Each number is 128 + 24 x the weight over its row's rms, rounded and kept within 0 to 255. Layers, rows and columns count from 0. The size above them is the row's rms in percent of the matrix's.

# layer 8 attention query, 128x128, rms 0.0581, rows 0-34,64-98, columns 64-127
size [ 81  90  96 107 108 124 124 109  97  98 133 109  94  93 108  87  94  84  96 105  85  80  88 115 105  89  95  91  89  86  86  90  91  90  97  77  75  74  67  67  55  76  77  81  90  87 113 109  95  91  99 119 115 114 118 106 113 120  95 100 105 107 113 123 129 115 112  83  57  71]
[[ 95 151 150 100 130 113 161 106 106 164 129 116 166 172 143  93 156 121 160 117 142 153  99 138 143 134 112 185 144 138 145 134 130 130 141 128 169 121 147 135 123 136  89 166 141 135 120  91 160 138 102  89 152 103 117 121 100 152 112 125 179 156 117 148]
 [ 95 132  91 113 117 155 135  87  64 157 108 105 129 129 109 110 112 125 167 116 108 118 123 131 111 147 125 112 103 147 123 170 104 148 125 131 164  95 117 114 135 120  92 176 177 177 140 154 116 105 121 128 148 112 129 134 137 146 182 145 147 157 126 168]
 [126 155 101 130 145 121  84  90 180 128 132 135 133  90 102 101 136 130 129 141 157 200 157 117 126  98  87 130 135 143 139 155 137 128 115 153 117 178 131 128 162 100 155 131 100 133 124 124  92 104  71 110 133  95 148 131 179 142 183  99  99 140 162 116]
 [118 129 106 137 115 124 121 166  83 124 143 172 169 140  74 135 108 101 198 140  78  98 153 121  98 125 129 116 160 151 114 136 123 157  93  95 118 114 166 116 127 177 115 143 154 121 125 146  88 119 171 119 130 123 131 152 113 132 157 111 167 137 165 117]
 [125 121 139 142 122 133 134  94 114 132 174 120  98 111 123 140 126 117 105  89  88  74 132 124 151 113 120 162  84  90 150 143 135  96 160 126 124 136 117 110 104 131 147 144 121 160  95 165 163 163 129 160 147 100 149  96 128 112 130 157 137 104  92 145]
 [103  85 143 156 118 129 148 113  94 132 139 134 104 149 121 173 139 129 134  91 122  67 133 145 130 156 131 131  94 105 137 133 118 125 127 142 157 105 126 134 102 140 126 150 147 124 173 163 145 177 165 171 148  89 132 156 105 107  91 141 160 108  91 174]
 [134 160 131 140 138 153 147 135  95 188  99 133 135 100 122  77  87 101 172 152 124 174 157 119 115 104 153  91 166 154 132 174  89 136 103 126  96 164 116 118 126  96 135 118 130 141 113 125 114  99  92 120 151 132 148 151 166 137 163 136 137 154 160 162]
 [176  98 170  96 111 146  88 131  86  97 162 172 146 125  81  99 169 108 164  86 107 136 131 139 122 159 124 141 127 138 117 107  94 169  92 152  99 123 124 138 134 130 103 155 112 126 125 164  98 161 106 143 110 156 196 151 143 103 152 122 105 145 135 163]
 [141 146 143 112 105 156 100 178 125 100 125 128 135 123 153 136 149 136 142 132  86 130  99 140 133 144 159 152 117 122 146 104 105 109 137 107 148 132 148 151 130 130 103 174 145 137 160 132 147 137 137 149 112 121 179 145 109 102 111 143 155 112  94 115]
 [109 127 117 105 159 137 105 144 107 132 119 129 127 154 150 103 128 127 131 139  97 134 140 165 124 107 154 170 172  77 146 138 125 129  87 182 143 129 109 137  82 131 133 138 122 136 110 163 122 134 101 133 132 120  86 136 162 103 155 129 122 103  97 128]
 [118 120 136 150  97  60 158  75 130 136 123 123 129 157 135 155 114 127  86 193 141 136 114 137 113 120  88  99  89 124 113 118 132  87 170  78 133 128 132 117 132 121 122 120 136  87  96 119 115 112 159 121 150 156 100 153 114 176  73 133 157  88 152 100]
 [103 137 146  85 138 188 163 137 112  78 154 120 165 155 168 126 122 141 139 102 163 144 128 150 134 138 148 162 124 137 127 125 120 156 120 119 115 103 118 177 138 120 107  97 138 138 165 122 139 147 139 113 149  98 165 166  91 135 125 115  75 110 137 107]
 [ 69 119 105 125 132 114 140 142 130 145 111 106 144 117 127 142 118 150 145 114 164 133  78 157 124 126 131 100 111 140 135 130 128 152 134  90  92 139 166  96 140 137 139 107 117 143 119 130 148 150  91 139 162  52 129 131 101 122 124 121 130 124 124 130]
 [106 114 148 132  90 140  91 143 154 164 134 144 110 103 112 102 120 123 185  83 146 107 145 144 103 108 153 165 148 134 135 145 147 123 139 136 108  88 137  99 119 128 106 135  99 189 124 161  89 151 149 133 147 130 169 151 107 138 144  89 157 122 151 177]
 [134  91 128  85  83 122 137 121  98 134 188 154 122 115 132 171 105 146 112 119 128 125 168 111 104  99 119 135  85 126 146 114 115 151 144  86 110 136 136 161 130 124 132 132 144 129 124 169 154 101 155 129 149 140 137 134 115  83 120 149 163 117  94 146]
 [126 172 131  99  95  93 159 110 105  87  72 139 143 131 134 122 136 145 126 148 161 168 135  99  92 150 139  86 120 110 136 138 165 128 146 149 158 109 153 174  95 160 126 102 130 148  85 146 145 122 165  91 132 152 141 167  99 117 101 132 171 127 147 130]
 [139 159 114 151 178 158 145 123 109 130 148 165 134 113  99 160 158 124 150 130 148 131 137 110 113 129 121 149 124 103 148 149 146 107  83 132 140  84  82 101  82 105 123 129 127 164 126 134 104 139 100 143 131 164 131 113 113 143 151 159 124 105 144 159]
 [ 97 111 155 155 132 139 109 114 147 142 152 156 143 205 129 111  90  94 142 108 142 100  97 119 119 144 118 157 108 151 104 115 135 148 139  78 137 126 182 134 186 134 126 117 130  78 119 136 125 127 152 125 146  84 129  86 170 140 154 119 187 107  94 138]
 [123 120 134 111 120 161 154 129 134 142  86 125 124 163  98  87 150 120 136 139 158 143 128 148 113 134 148 115 121 109 174 115 172 133 108 143 121 116 139 172 120  94  93  93 123  61 123 129 158 168 141  94 116 113 122 148 131  87 107 142 130 123 152 150]
 [157 160 103 155 118 119 124 156 169 174  95 106 139  85 154 153 128 122 133 149 133 114 100  74 148 166 144 132 133 154 131 114 154  87 143 155 108 152 136  92 151 118 110 165 101 113 143 123 111  96 145 155 123 137 148 119 109 129  97 136 172 127 149 143]
 [169 144 124 102 124 182 130 142 121 124 116  88 117  85 143 115 143 127 136 154 142 150 145 137 145 158 155 115 109 103 150 170 122 139 125 130 104 105 146 158 159 116 157 125 158 129 108 126 146 154 131 134 129 107 127 161 137 133  91  92  73 152 164 128]
 [ 87 112 174 102 158 103 107 146 141 133 150 135 163 139 116 119  73 116 119 161  93 118 144 144  94 133 137 112  89 146  79 122 144 161 150 142 144 133 148  83 130 108 138 126 133 133 155 145 121 164 178 124 148 150 144 125 131 164 104  78 132 172 120 119]
 [123 127 132 131  90 142  94  91 126 180 106 166 134 124 145 104 133 119 118 125 100 122 144 132 181 162 121 115 122 158 127 101 166 141 171 136 174 103 136 151 133 127 136 140 144 123 174 143 166 172 149 112 148 124 144 107 155 124  86 130 143 134 134 169]
 [134 138 112 125  94 105 133 134 162 128 166 161 127 115 161 154 122 156 121 162 149 117 121 133 182 129 120 145 104 112 168 135 134 105 102  89 108 133  99  97 165 122 110 143 139  96 120  90  69  85 143 140  96 128 136 126 129 131 120 165 159 113  71 106]
 [160  90 143 138 137 178 120 108 129 125 134 147 182 108 136 166 147 112 129  55  95 100 147 148 169 120 144 141 150 116 134 112  98 152  92 114 128  81 134 139 167 131  94 121 108 121 160 173 106 103 148 120 130 123 157 145 114  88 135 105 141 115 173 135]
 [115 105 161 125 129 157 105 157 117 126 147 114  84 200 124 133 131 111 159 130  92 110 110 112 104 104 150 147 130  68  98 129 147 119 131 159 122 135 114 130 114 163 144 104 130 145 140 151 146 126 138 127  99 137 135 128 107 169 105 122 142 142 136 138]
 [118 148 125 107 159  94 139 134 100 118 140 146 104 117 110 140  81 138 153 199 117 118 101 134 102 125 100 123  98 122 159 114 148 119 109 112 127 118 115 117  78 117 116 110  96 156  96  98 104 100 142 168  94 151 136 154 138  91 138 138 111 126 127 153]
 [137 165 137 139  90  97 118 119 108 135 117 104 128 112 148 109  83 148 110 102 126 117 128  94 130 131 106 122 100 132 153 146 120 124 133 173 128  97 116  71 105  92 146 104 101 111 140 128 107 104 178 138 116 128 143 147  89 169  87 136  91 106 128 101]
 [108 121 131 131  98 138 142 115  88 111 101  99 112 115 151 104 173 159 111  99 147  91 125 161 106 163 101 129 156 133 138 137 107 149 107 126 114 107 134 153 154 158  95 150 156 136 166 153 141 168 138 108 165  88 115 100 154 143 119 162 123 144 126 158]
 [139 131 118 142 139 122  77 155  97 100 130 126  83 131 110 154 127  97 149 109 128 116 154 110 127  71 121 169  99 125 128 128  77 135 137 122 135 137  57 135 112 123 127 104 140 153 154 133 146 137 127 161 134 113  83 128 148 147 104 106 130 122 117 145]
 [117 101 105 144 167 180  97 171 148 108 115 152 133 117 131 118 140  79 145 108 119 148 179 114 158  77 180 157 133 160 129 134 101 166 113 133 103 185 107 115 146 110 123 106 118 129 149 109 118 149 148 140 125 121 128 143 130  86 139 100 138 131 142 152]
 [111 134 142 126 130  93  48 148 162 151 110  71 135 134 126 131 123 194 133 140 100 141 143 155 154 145 133 142 129 148 136 112 126  72 139 142  99 156 113  95 117 128 119 101 129 142 140 113 146 142  93 143 138 173 112 123 147 170 109 123 100 140 111  81]
 [128 150 159 143 124 102 163 135 100 130 111 130 138 130 137 110 112 131 151  67 136 118 161 102 137 171 147  93 122 153 130 128 141 114 120  71 166 139 129 122 119 114  93  82 137 155 124 117 114 143 157  95  88 143 103 162 108 136 108 200 141 132 131 125]
 [119 128 164 125 146 143 175 138  84 135 118 108 151 151 113 111 112 141 178 133 122  96 162 122 136 155 167 108 131 102 108 120 135 116  83  95 138  91 171 113 129  96  90 102 158 184 130 109 122 171 151 136 137 132  84 137 119 103 150 171 118 122 153 110]
 [111 104 124 170 147 185 137 151 107 148 133 134 103 145 108 110  89 124 159 121 124 106 104 117 128 126 146 125 104  80 126  99 111 176  99  99 111  72 100 121 124 133 131 179 141 127 120 141 147 110 121 144 147 115 171 150 140 110 148 174 156 122 120 135]
 [170  72 110 176 116 162 134  80 147 134 116 114 148 157 163 122 142 134 120 118 126  89 136 153 108 152 127 130 121 123 128 137 158 166  72 120 161  97 109 123 123  88 119  96 134 131 145 116 141 118 150 113 147 135 142 164 143 109 176 145 123 128 125 126]
 [100  96 127 127  69 110 125  83  78 117 153 132 161 119 100 110 116 118 142  74 156 136 158 161 102 133 116 146 128 104 159 167 155 180 131 146 170 112 109 148 101 126  96  63 157 134 129 111 130 113 146 101 122 129 122 161 127 128 149 174 123 131 129 130]
 [161 101 119  99 146 147 136 153 170 142 106 173 138 145 122 110 118 120 126 169 143 119 123 111 155  91 137 103 130 139 117  89  85 107 113  98  96 167 133  94 131 120 156 171  97  84 129 123 104 122 132 134 121 142 145 127 107 136 100 127 148 108  81 126]
 [136 122 103 125 130 132 135 128 137  98 127 152 123 123  73 137  81 152 132 186  91 125 107 111 124 142 160 114 142 129 147 100  89 125 119 131 107 156 118 167 113 112 123 166 102 115 143 119  88 128 150 143  94 165 150 150 121 113  66 134 140  97 118 141]
 [146 156 135 125 143 108 118 151 151 115 149 129 138 103 120 160 130 169 114 167  97 132  80 101 162 150 134 144  93 134 164 110 143 154 130  96  85 164 156 118 129 100 152 161 113 118  96 147 116 142  96 136 138 113 142 114 140 113  85 145 140  99 125 103]
 [142 151 101 114 124 116 131 119 169 141 143 122 135  79 116 131 101 124 154 124 104 106 115 105 129 142 127 156 129 119 168 103  91 108 140 145 116 134 157 160 151  81 152 124 143 152  94 144 122 147 105 121 126  84 142 120 168 102  72 131 112  89 118 127]
 [145 104 111 134 109 129 103 112  96 148 108 138 167 126 145 106 146  94 127 114 169 137 163 156 122 106  91  74 136 156 120 165 140 141  99 108 152  92  95  78 125 145 112 101 150 120 162 132 148 102 160 112 160 123 102 148  86 160 178 134 111 137 158 104]
 [129 129 137 109 137 113 140  97 152 145 136 134  88 175 157 150 152  94 137 104 109 115 134  85 134 148 149 152 175  88 142  81 112  89 153 189 145 134 168 124 154 143 126 175 106 123 130 114 111 158 108 162  89 126 157 101 151 127 122  77 140 136 114 141]
 [107 150 106 121  99 102 119 137 151 136 146 133 141 105 119 159 124 146 105 135 169 132  76 127 116 123 101 143 132 150 164 179 170 159 121  82 123 159 128 119 127 131 110  91 154  54 115 113 114  87 146 128 168 116  99 114 111 106 134 161 140 134 127 120]
 [110 144 132 124 133 177 159 162 168  98 131  87 128 122 122 129 137 119 152 109  84 134  73 143 138 133 152 152 133 144 134 103  97 105 115 119 139 165 132 182 144 120 126 137 131 149 122 138 119 158  81 144  96 150 158 144 169  83 109 104 129 196 124 158]
 [139 152 122 150 138 103 129 115  92 105 144 108 162 109 164 128 104 153 135  99 123 143 124 145 135 135 125 126 113 138 119 159 158 152 129 151 151 118 108 172 101 110 102 144 106 117 121 114 103  91 103 137 124 141 155 162 115 161  88 154 120  80 128 132]
 [152 101 144 168 110 118 125 137 107 114 147 136 126 106  87 137 149 102  91 172 118 162 112 159 160 138 154 122  98 134 134 129 121 134 146  92 136 111  98  74 111 101 135 118 127 113 148 109 139 106 144 107 154 160 114 140  83 160 131 142  69 100 145  83]
 [137 164 155 147 126 123 114 115 141 145 109 100 136 136 138 114 177 193 115  67 123 144 120 110  95 151 146 123 156 127 114 161 130 121  98 178 132 127 151 145 153  93 120 164  75 128 148 144 138 130 115 142  77 131 111  95 173 114 117 144 137  99 119 146]
 [138 128 161 101 106 132 104 143  99 150 129  87 128 152 141 100 128 139 162  80  74  93 147 150 122 108 122 116  97 114  97 113  99 137 141 138 107 124 137 116 156 114 126 107 121 126 156 161 141 153 118 126 126 128 134 149 135  97  88 105 143 144 135 170]
 [150 147 126 103 130  96 130 159 153 135 163 156 119  99 147 164  75 135 154 120 144 110 149 115 179 141 110 101 100 153 138 131 123 134 141 130 138 142  96 139 130 117 109 115  72 145 112 132 132 100 149 139 120 142 113 131  96 134 119 122 121 105  97 144]
 [121 108 118 105 118 178 116 143 146 162 103 189 149 156 129 135 162 110 131 113 138 154 121 105 122 113 124 130 101 165 133 133 105 121 125 153 124 141 166 123  83 106 131 151 199  98  90 130 121 129 130 132 130 110 132 136 137  61 124 129 159 133 135  80]
 [121 115 142 138 123 182 100 104 130 155 109 159 111 136 141 140 160 127  97 111 114 140 136 180 130 102 111 154 107 132 129 125 117  77 149 137 175 120 120 102 141 133 158 155 130 121 135 154 128 119 149 152 144 125 106 120 116 123 158  89  94 130 157 110]
 [105  91 114 127 118 137  88 177 141  80 165 172 148  96  78 126 146 136 121 118 128 134  89 134 146 154 126 126 125 157 108  88 106 123 135 136 144 133 120 141 142 156 146 149 131 133 162 111 114 116 122 170 128 139 170 130 120 135 102  98  96 180 134 141]
 [163 148 147 127  93 117 152 129 100 152 145 134 116 137 137 105 105 148 115 159 117 170 148 115  74 137 104 100 138 118 120 122 139  79 155 148 167 130 186 121 138 119 128 153 135 123 110 127 143 134 120  59 179 116 148 130 109 162 145 193 150 150  99 122]
 [149 118 109 103 143  85 115 161 105  86 139 145 148 132 151 165 133 118 108 105 128 123 143 127 134 113  68 188 114 148 110 108 119 135 125  88 141 100  91  93 125 167 102 149 150 116 175 139 149 121  88 134 160  89  83 114  79 103 133 131 129 112 132  92]
 [114  92 133 179 122 111 113 106 145 118 129  77 157 122 132 145 111 116 134 132  83 136 122  93 123 165 117 142 113 126  71 118 139  91 145 120 145 175 120 127 182  85 156 137 120 145 123 149 151 138 100 107  98 170  95 120 150 187 126 147 141  91 140 108]
 [189 136 152 140 126 130 105 147 127 135 141 100 111 106  95 139 120  80 132 106 148  95 106 143 122 158 136 101 141  86  78 124  92 123 124 139  85 118 152 148 152 138 150 140  71 146 130  99 116 163 125 106 121 127 105 139 115 153 147 135 125 130 128 153]
 [118 100 164  90 102 138 109 104 108 105 133 120 104 173 136 113 146 146  90 130  81 141 131 122 162 107 100 147 159 133 133 157 141 150 167 158 135  80 123 113 117  95 115 118 154 137 128 147 137 154  66 125 125 125  84 129 110 132 126 119 119 156 129 128]
 [153 107 130 130 109 163 169 110  99 121 125 117 173  79 171  86 142 122 152 142 155 158 144 133 111 155 143 150 169 113 134 139 143 136 127 120 108 171 173 104 143 152 144 120 148 142 151 110 118 144  82  86  93 122 154 143 104 118 132 155 110 127 144 121]
 [134 109 113 142 135 116  99  99 134 131  84 126 130 143 157 117  97 158  94 131 163 120 164 138 123 145 117  80 120 154 120  99 131 161 137 155 106 105 149 161 136 154  81 173  94 149  95 152  97 107 146 167  95 175 145 125 160  71 122 128 169 108 105  96]
 [109 165 134 117 157 107 119 133 118 165 149 148 130 148 100  98 123 156 160 143 126 143 132 132 174 103 129 143 128 136 131 140 137 116 129  88 131 181 126  95 141  82 170 143 110 147 113 150  90 132 162 128  97 174 177 109 105 103 153 143 143 129 105 138]
 [125 168 131 122 111 125  89 156  96 151 144 147 125 113 162  87 132 111 162 102 141 145 159 113  89 119  97 148 144 124 117 101 100 107  93  93  78 149 147 117 136 189 134 132 120 167 137 135  96 132 105 172  87  90 120 136 154 141 153  80 130 115 146 128]
 [143 143 114 128 140 180 110 168 131  84 162 142 127 103  90 159 169 112 118 135 146 111 162 176 114 119 155  99 136 141 137 113  78 110 151 166  71 151 122 148 106 136 114 137 138 168 118  93 132 137 111 142 119 131 118 126 142 148 113  87 126 136 129 103]
 [160 173 115 119 110 108 108 165 101 136 122 158 145 122 104 121 120 104 154 115 127 113 162 115 147 125 125 187 146 139  92  83 113 189 119 137 132 124 121 133 129 135 132 162 128 109 117 112 116 138  92 124 127  85 152 123 138 130 153 155 116 120 105 121]
 [111 149  97 120 139  95 103  81  98 112 134 151 128 144 121 142 157  99 112 126 167 134 166 123 123 112  99 176 132 136 111 145 121 141 165 119 130 145  95 139 114 104 105 111 129 101 111 170 163 143  91  68 163 119 114 156 176 126 108 133 110 123  88 102]
 [147 114  97 124 119 150 141 155 119 114 138 123 164 106 124 101 111 122 117 156 142 166 148 126 165  82 142 123 111 173 119 135 171 125  90 148 108 155 154 101  93 100 110 162  86 133 156 120 111 156 141 139 131 106 150 149 110 133 154 138 158 137 104 132]
 [127  91 145 151 137 151 116 112 149 142 102 121 152 137 105 133 144 100 178 121 128 145  90  94 129 126 133 124 178 125 109 136  97 140 122  83 151 108 155 123 122 115 152 156 103 147 166 153 140 140 136 142 106 142 111  97 165 131 140 159 129 141 173 104]
 [ 92 141 124 130 115 147 122  95  99 106 140 153 134 146 160 103 107 124 123 107 127  84 146 160  92 123 122  97 156 113  82 102  95 158 150 138 194 109 107 152 103 159  83 121 152  98 163 119 137 124 183 138 113 134 127 178 150 125 152  98 103 128 121 132]
 [112 151 141 112 136 147 149 100  77  80 146 127 138 150 113 115  88 155 173 146 119 151 165 119 117 120 158 146 159 124 134  89  87 114 167 143 151  93  89 151  96 151  99 121 135  84 122 122 129 122 125 147 126 136 104 158 133 135 103 130  99 143 153 131]
 [133  65 140 166 126 140  99 142 115 169 169 119 134 124 154 111 196 100 105  94 146 136 140 174 122 101  84 120 114 148 101 182 163 126 141 154 123 123 118 103 163 120 124 114 135 120 132 129 153 101 138 147 134 119 100 118 126 128 180 110 155 139 104 111]]
# layer 8 attention key, 64x128, rms 0.058, rows 0-34, columns 64-127
size [ 60  66  77  76  79  81  80  98  82  98 126  95 105 100 101 103 120 107 109 115 110 110 114 104 102 106 105 112 110 125 110 104  70  70  70]
[[ 98 183 150 134 117 107 115 182 117  91 136 147 112 120 113 141 142 128 122 131 132  78 128 149 110 158 106 127  91 142 124 115  68  99 157 150 127 161 128 157 132 141 110 148 119 149  91 173 115  88  94 147 115 150 102 124 150 134 128 155 103 119 133  92]
 [129 100 181 127 100 137 120 136 136 117  84 151 154 128 119 114 119  98 131 132 120 102 148 150  80  78 145 141 136 171  84 105  97  77 132 123 119 123  94  96 159 158 166 125 141 160 109 114 146 115 115 107 139 126 132 114 114 183 127 143 101 130 128  95]
 [ 87 115 135 121 117 104 133 117  97 131 135 122 106 121 107 146 195 113 130 143 123 141 132 137 137 168 107 159 144 130 137 149 141 148 113 171 140 108 114 125  81 146 106 109 126 124 102 157 117 166 143 117 114  74 120 113 111 132 103 134 107 147  97 141]
 [129 132 115 124  89 147 111 120 144 134 114 166  99 151 160 111 182 134 110 113 135 149 153 131 174 139 126 151 142 141 110 144  75 129 137 152 121 141 135 136 142 110 111 134  98 110 151 154 145 135 123  90 113 116  99 119 113  85 122 151 139 118 129 126]
 [141 160 142  91 102 110 124 162 132  81 135  85 139 126 164 131  96 181 121 106 125 137 119 103 153  92 118 136 122 154 146 142 119 161  69 121 177 124 147 175 121 162 143  84  93 116 118 132  84 101 115 118 114 156 150 101 166  93  96 107 114 111 160 164]
 [164 130  99 118 105 102 130 136 123 150 118 108 128 105 185 166 122 159  95 141 148 113  99 114 125  76 110 130 127 136 114 138 107  90 110 100 120 133 133 142 141 189 144  97 144 151 192 115 110 133 178 102 106 147  81 120 124  80  99 141 155 152 124 133]
 [164 101 123 115 165 195  93 115 129  81 120 101 108 121 117 140 121 152 154 115 112 172 150 122 103 112 152  94 106 120 159 104 123 138 149 168 100 151 108 138 125 124 164 153  89 126 105 127 119 102 102 150 152 145 115 124 160 132 160 176 146 143 152 100]
 [ 99 110 118 142 135 154  82 130 200 149 103 123 120 124 171 146  97 127 119 113 116  97 151 108 138  91 117  83 132 126 130 126 114 112 114 123  92 131 154 146 130 138 154  84 119  99 167 114 135  86 143 121  54 112 137 128 136 133 143 110 156 147  93 121]
 [124 122 107 143 133 143 104 144 160 147  98 136 146  62  76 113 105 145 129 105 125 101 101 150  92 118 139 101 135 132 103 145 116 113 124 114 124  93 143  93 134 125 152 108  98 138 143 117 114  89 132 122 132 147 148 132 174 132 107 122 101 159 154 137]
 [153 106  96 154 123  95 135 108 135 134 165 127 145  78 183 147 155 107 151 108 178 112  85 131 120 167 108 159 123  73 139 153  97 135  95  95 137 138 130 153 117 133 144 141 152 141 140 120 143 135 169 115 113 117 136 157  93 128 112 122 117  96 119 119]
 [134 118 137 148 134 150 153  98  62  83 126 114 153 158 123 108 143 138 128 105 150 181 130 163 136 158 135 123 142 119 129 127 104 151 127 154 116  96  97 137 146 106 119 186 116 142  94 131 119 113  96 119 149 122 129 124  81 150 129 128 113 143 155  96]
 [145 124 120 142 110 135 115 109 103 153 137 125 110 142 113 144 165 102 100 139 110 140  99 182 143 123 142 111 137 154 135 158 129  72 119  98 128  86 125  89 162 131 172 128 115 133 127 111 129  82 125 127 110 137 127 113  73 125 137 153 115 169 187 136]
 [124 164 121 145 168 131 172  99 136 143 167 111 147 131 143 139 146 144 148 135  98 132 129  89 120 122 124 180 132 156 133 169 131 152  90 155 142 145 168 177  93 111 144 166 118 109 132 131 163 122  90 115 150 100 118 115 121  83 149 126 122  88 117 138]
 [ 88 130 108  89 117 104 137 108 153 152 117 101 184 108 103 120 177 114 143 117 118  64 102 104 113 124 134 139 149 127 118 108 153 122 129 122  74 139 123 138 119 151 161 109 133 177 138  93 174 149 104 132 113 128 129 126 151 115 134 134 126 119 160 133]
 [123 113 188 135 105 114  64 132 154 132 102  96 114 146  87 153 136 148 114 114 123  97 129  87 122 130 142 106 127 143 112 108 117 157 132 137  94 129  79 128 163 145 147  91  91 147 102 122 154 117  97 164 106 113 112 115 189 165 154 125 121 102 151 112]
 [119 132 104 101 132 157 135 126 124 133 152 200 144 106 202 146 136 160 111 135 119 129 141 114 107 131 117 114 184 144 125 118 104 135 118 139 103 138 130 150 130 155  99 113 112 132 145 142 128 104 153  75  97 118 147 124 130 131 157 145  89 187 138 112]
 [119  78 129 130 181 136 134 158 132 134  91 129 156 135 131 110 123 131 108 112  94 120 136 149 141 101 138 147 113 134 102 112 124 118 122 116 109 148 166 132 137 180 134 165  66 120 167 114  92 159 169 126 141  87 103 109 113 140 145  92  96 125 115 164]
 [ 86 133  79 144 119 128 123 144 161 112 174  86 142 123 145 125 128 119  98 125 190 157 188 127 144 160 105 126 144 147 125 120 105 141 107  97  85 128 134 173 126 172 135 142  78 135 143  85  89 131 140 148 133 154 162 167 130 107 132 138  81 115 168 118]
 [140 134 149 134 137 179 136  55  98 132 108 142 151 124 153 111 144 171 132 119 132 146 144 160 119 117  80 127  98 134  90 120 164 135 179 148 150 120 154 104 139 117 117 108 119 129 103 120 141 123 161  81 149 128 167 157 129 131 109 123 150 102 129 124]
 [124 109 101 145 135 118 142 116 124  76 163 150 121 109 120 184 126  86 100 106 108 142 106 107 162 131  78 167 150 139 157 119 158 176 138 115 139 102 104 100 136 146 158 158 147 146 151 137 111 126 141 151 164  99 110 135  90 169 127 165  92  89 118  90]
 [141  97 127 135 120 156 137  86 135 138 155  71 163 130 124 124  97 113 122 148 126 154  98 125 143  96 104 117 133 101 131 110 136 121 149 143 134 114 135 136 113 141 165 108 107 178 153 123 167 124 129 148 149 118 112 140 154 145 152  99 158 107 120 105]
 [174 151 153 125 142 109 124 114 142 167  99  93 130  89 134  69 123  90 183 123 150 103  89 167 137 133 147 120 133  92 127  82 141 103 126 132 100 123 146 115 122 103 132 134 104 124 117 129 149 126 145 115 135 157 115 101 183 129 107 103 127  84 124 123]
 [133 136 105  87 129 160 168  97 138 128 124 144 105 126 103 121 141 103 171 115 129 100 137 107 140  78 100 113 148 125 116 139 123  96 147  85 143 111  79 136  81 128 102 102 150 126 113  92 130 129 118 134 148 145  76  95  97 167 159 121 120 130 147 151]
 [125 154 112 114 120 138 149 122 132 107 130 119 121  98  89 124 140  92 116  87 103 165 121 134 157 130 161 116 157 119 122 153 104 110 144 127 117 119 171 120  96  94 144 123 155 172 111  95 178 133 122 129 122  95  97 136 102 104 123 127 154 124 155 101]
 [118 189 118 131 117  93 148 147 139 160 122 142 102 125 146 119 139 197 122 130 157 130 154 121 104 109 174 105 120 140 124  72 115 109 125 149 130 151 125 170 152 163 118 175 136  79 108 126 108 139 122 158 142 152 112 122 156 133 133 100 165 114 112 143]
 [158 152 124 153 106 125 139 123  93 125 111 141 150  93  99 115 170 112 146 159 152 122 150 129  83 124 140 148 127 103 102 138 124 139 118  61 100 146 151  98 114  86 152 138 140 183 121 128 121 162 129  96 157 162 135 179 152 150  94 115 112 146  76 139]
 [ 93 159  93 122 158 148 119 128 146 141 156  95 100  98 104 114 140  85 103 116 104 178 123 104 101 133 157 155 125 148 159 144 136 114 140 139 104 137 142 143 113 146 128 175 140 150 127 132 137 180  68 120 126 100 152 152 139  95 122 163 126 163  86 122]
 [152 111 127 137 143 145 122 141 141 117 162 105 116  64 109 106 146 181 122 134 170 107 169 127 133 143 129 132 143 162 127 142 152  89 119 117 147 109 149 140 126 124 117  78 118 124 133  77 132 153  77 160 121 160  84 129 153 142 124 138  79 108  98  82]
 [122 143 111 116 158 122  94 165 161 133 142 164 151  96 120  97 120  78 177 109 167 159 141 121  98 117  79 174 145 146  87 111 156 103  91 129 125  98 121 101 131 148 127 144 150 142 139 119  99 133 116 143 138 127 139 128 148 104 123 112 142 151 101 122]
 [142 153  91 125  90 127 163 113  96 113 169 171 119 167 144 127 101 120 153 169 132 113 140 113 136 111 102 147 125 166 151 147 145  77 163 119 132 115  75 126 113 130 112 124 124 177 133  92 142 154  87 125 163 125  85 108 129 129  82 163 120 107 134 135]
 [148 150 110 130 107 107 127 158 115 129 185 131 120  70 125 127 118 128 112 149 108 134  89 111 111 147 125 128 109 128 105 166 142 155 123 115 139 147 150 101 120 102 130 177 148 114 131  69 156 120 168 147 155 112 115 156 132 190 115 139 128 138  91 154]
 [130  91 157 157 110 190 143 112 109 143 136 146 120 163 129 110 131  84 136 155 106 157 118 130 117 132 164  86 115 123 115 163 124 136 160 137  89 123 166 136 108 112 196 171  91 115 131 151 136 134 104 116  95 137 157 122 116 157 143  87 149 163 156 130]
 [177 135 140 147  73 159 137 113 130 114 106 126 138 122 139 121 122 113 116 138  89 134 144 147 117 133 165 166 105 119 124  82 124  85 170 108 155 113 112  93 171  90 154 124 118 127 135 132 146  86 147 151 144 170 110 162 107 176 155 146  98 173 123 138]
 [156  62 172 149  97 135 120 110 127 117 118 140 154 114 132 130 159 112 117 120 132  93 139 192 117 108 131  90 130 126 124 143 115 137 171 127 134 151 114  84 166  95 112 130 106 113 149 118 160 125 138 152 137 142 116 137  98 137  73 127 109 129 109 143]
 [123 175 101 110 136 143 115 134  87 105 108 142 109 150  87 129 156 125 133 138 115 145 133 129 107 171 146 160 141 154  76 118  85  99 150 145 111 108  94 127 107 126 118 163 153 111 109 107 110 134  88 109 109 121  99 132 111 138 128  83 106 101 147 127]]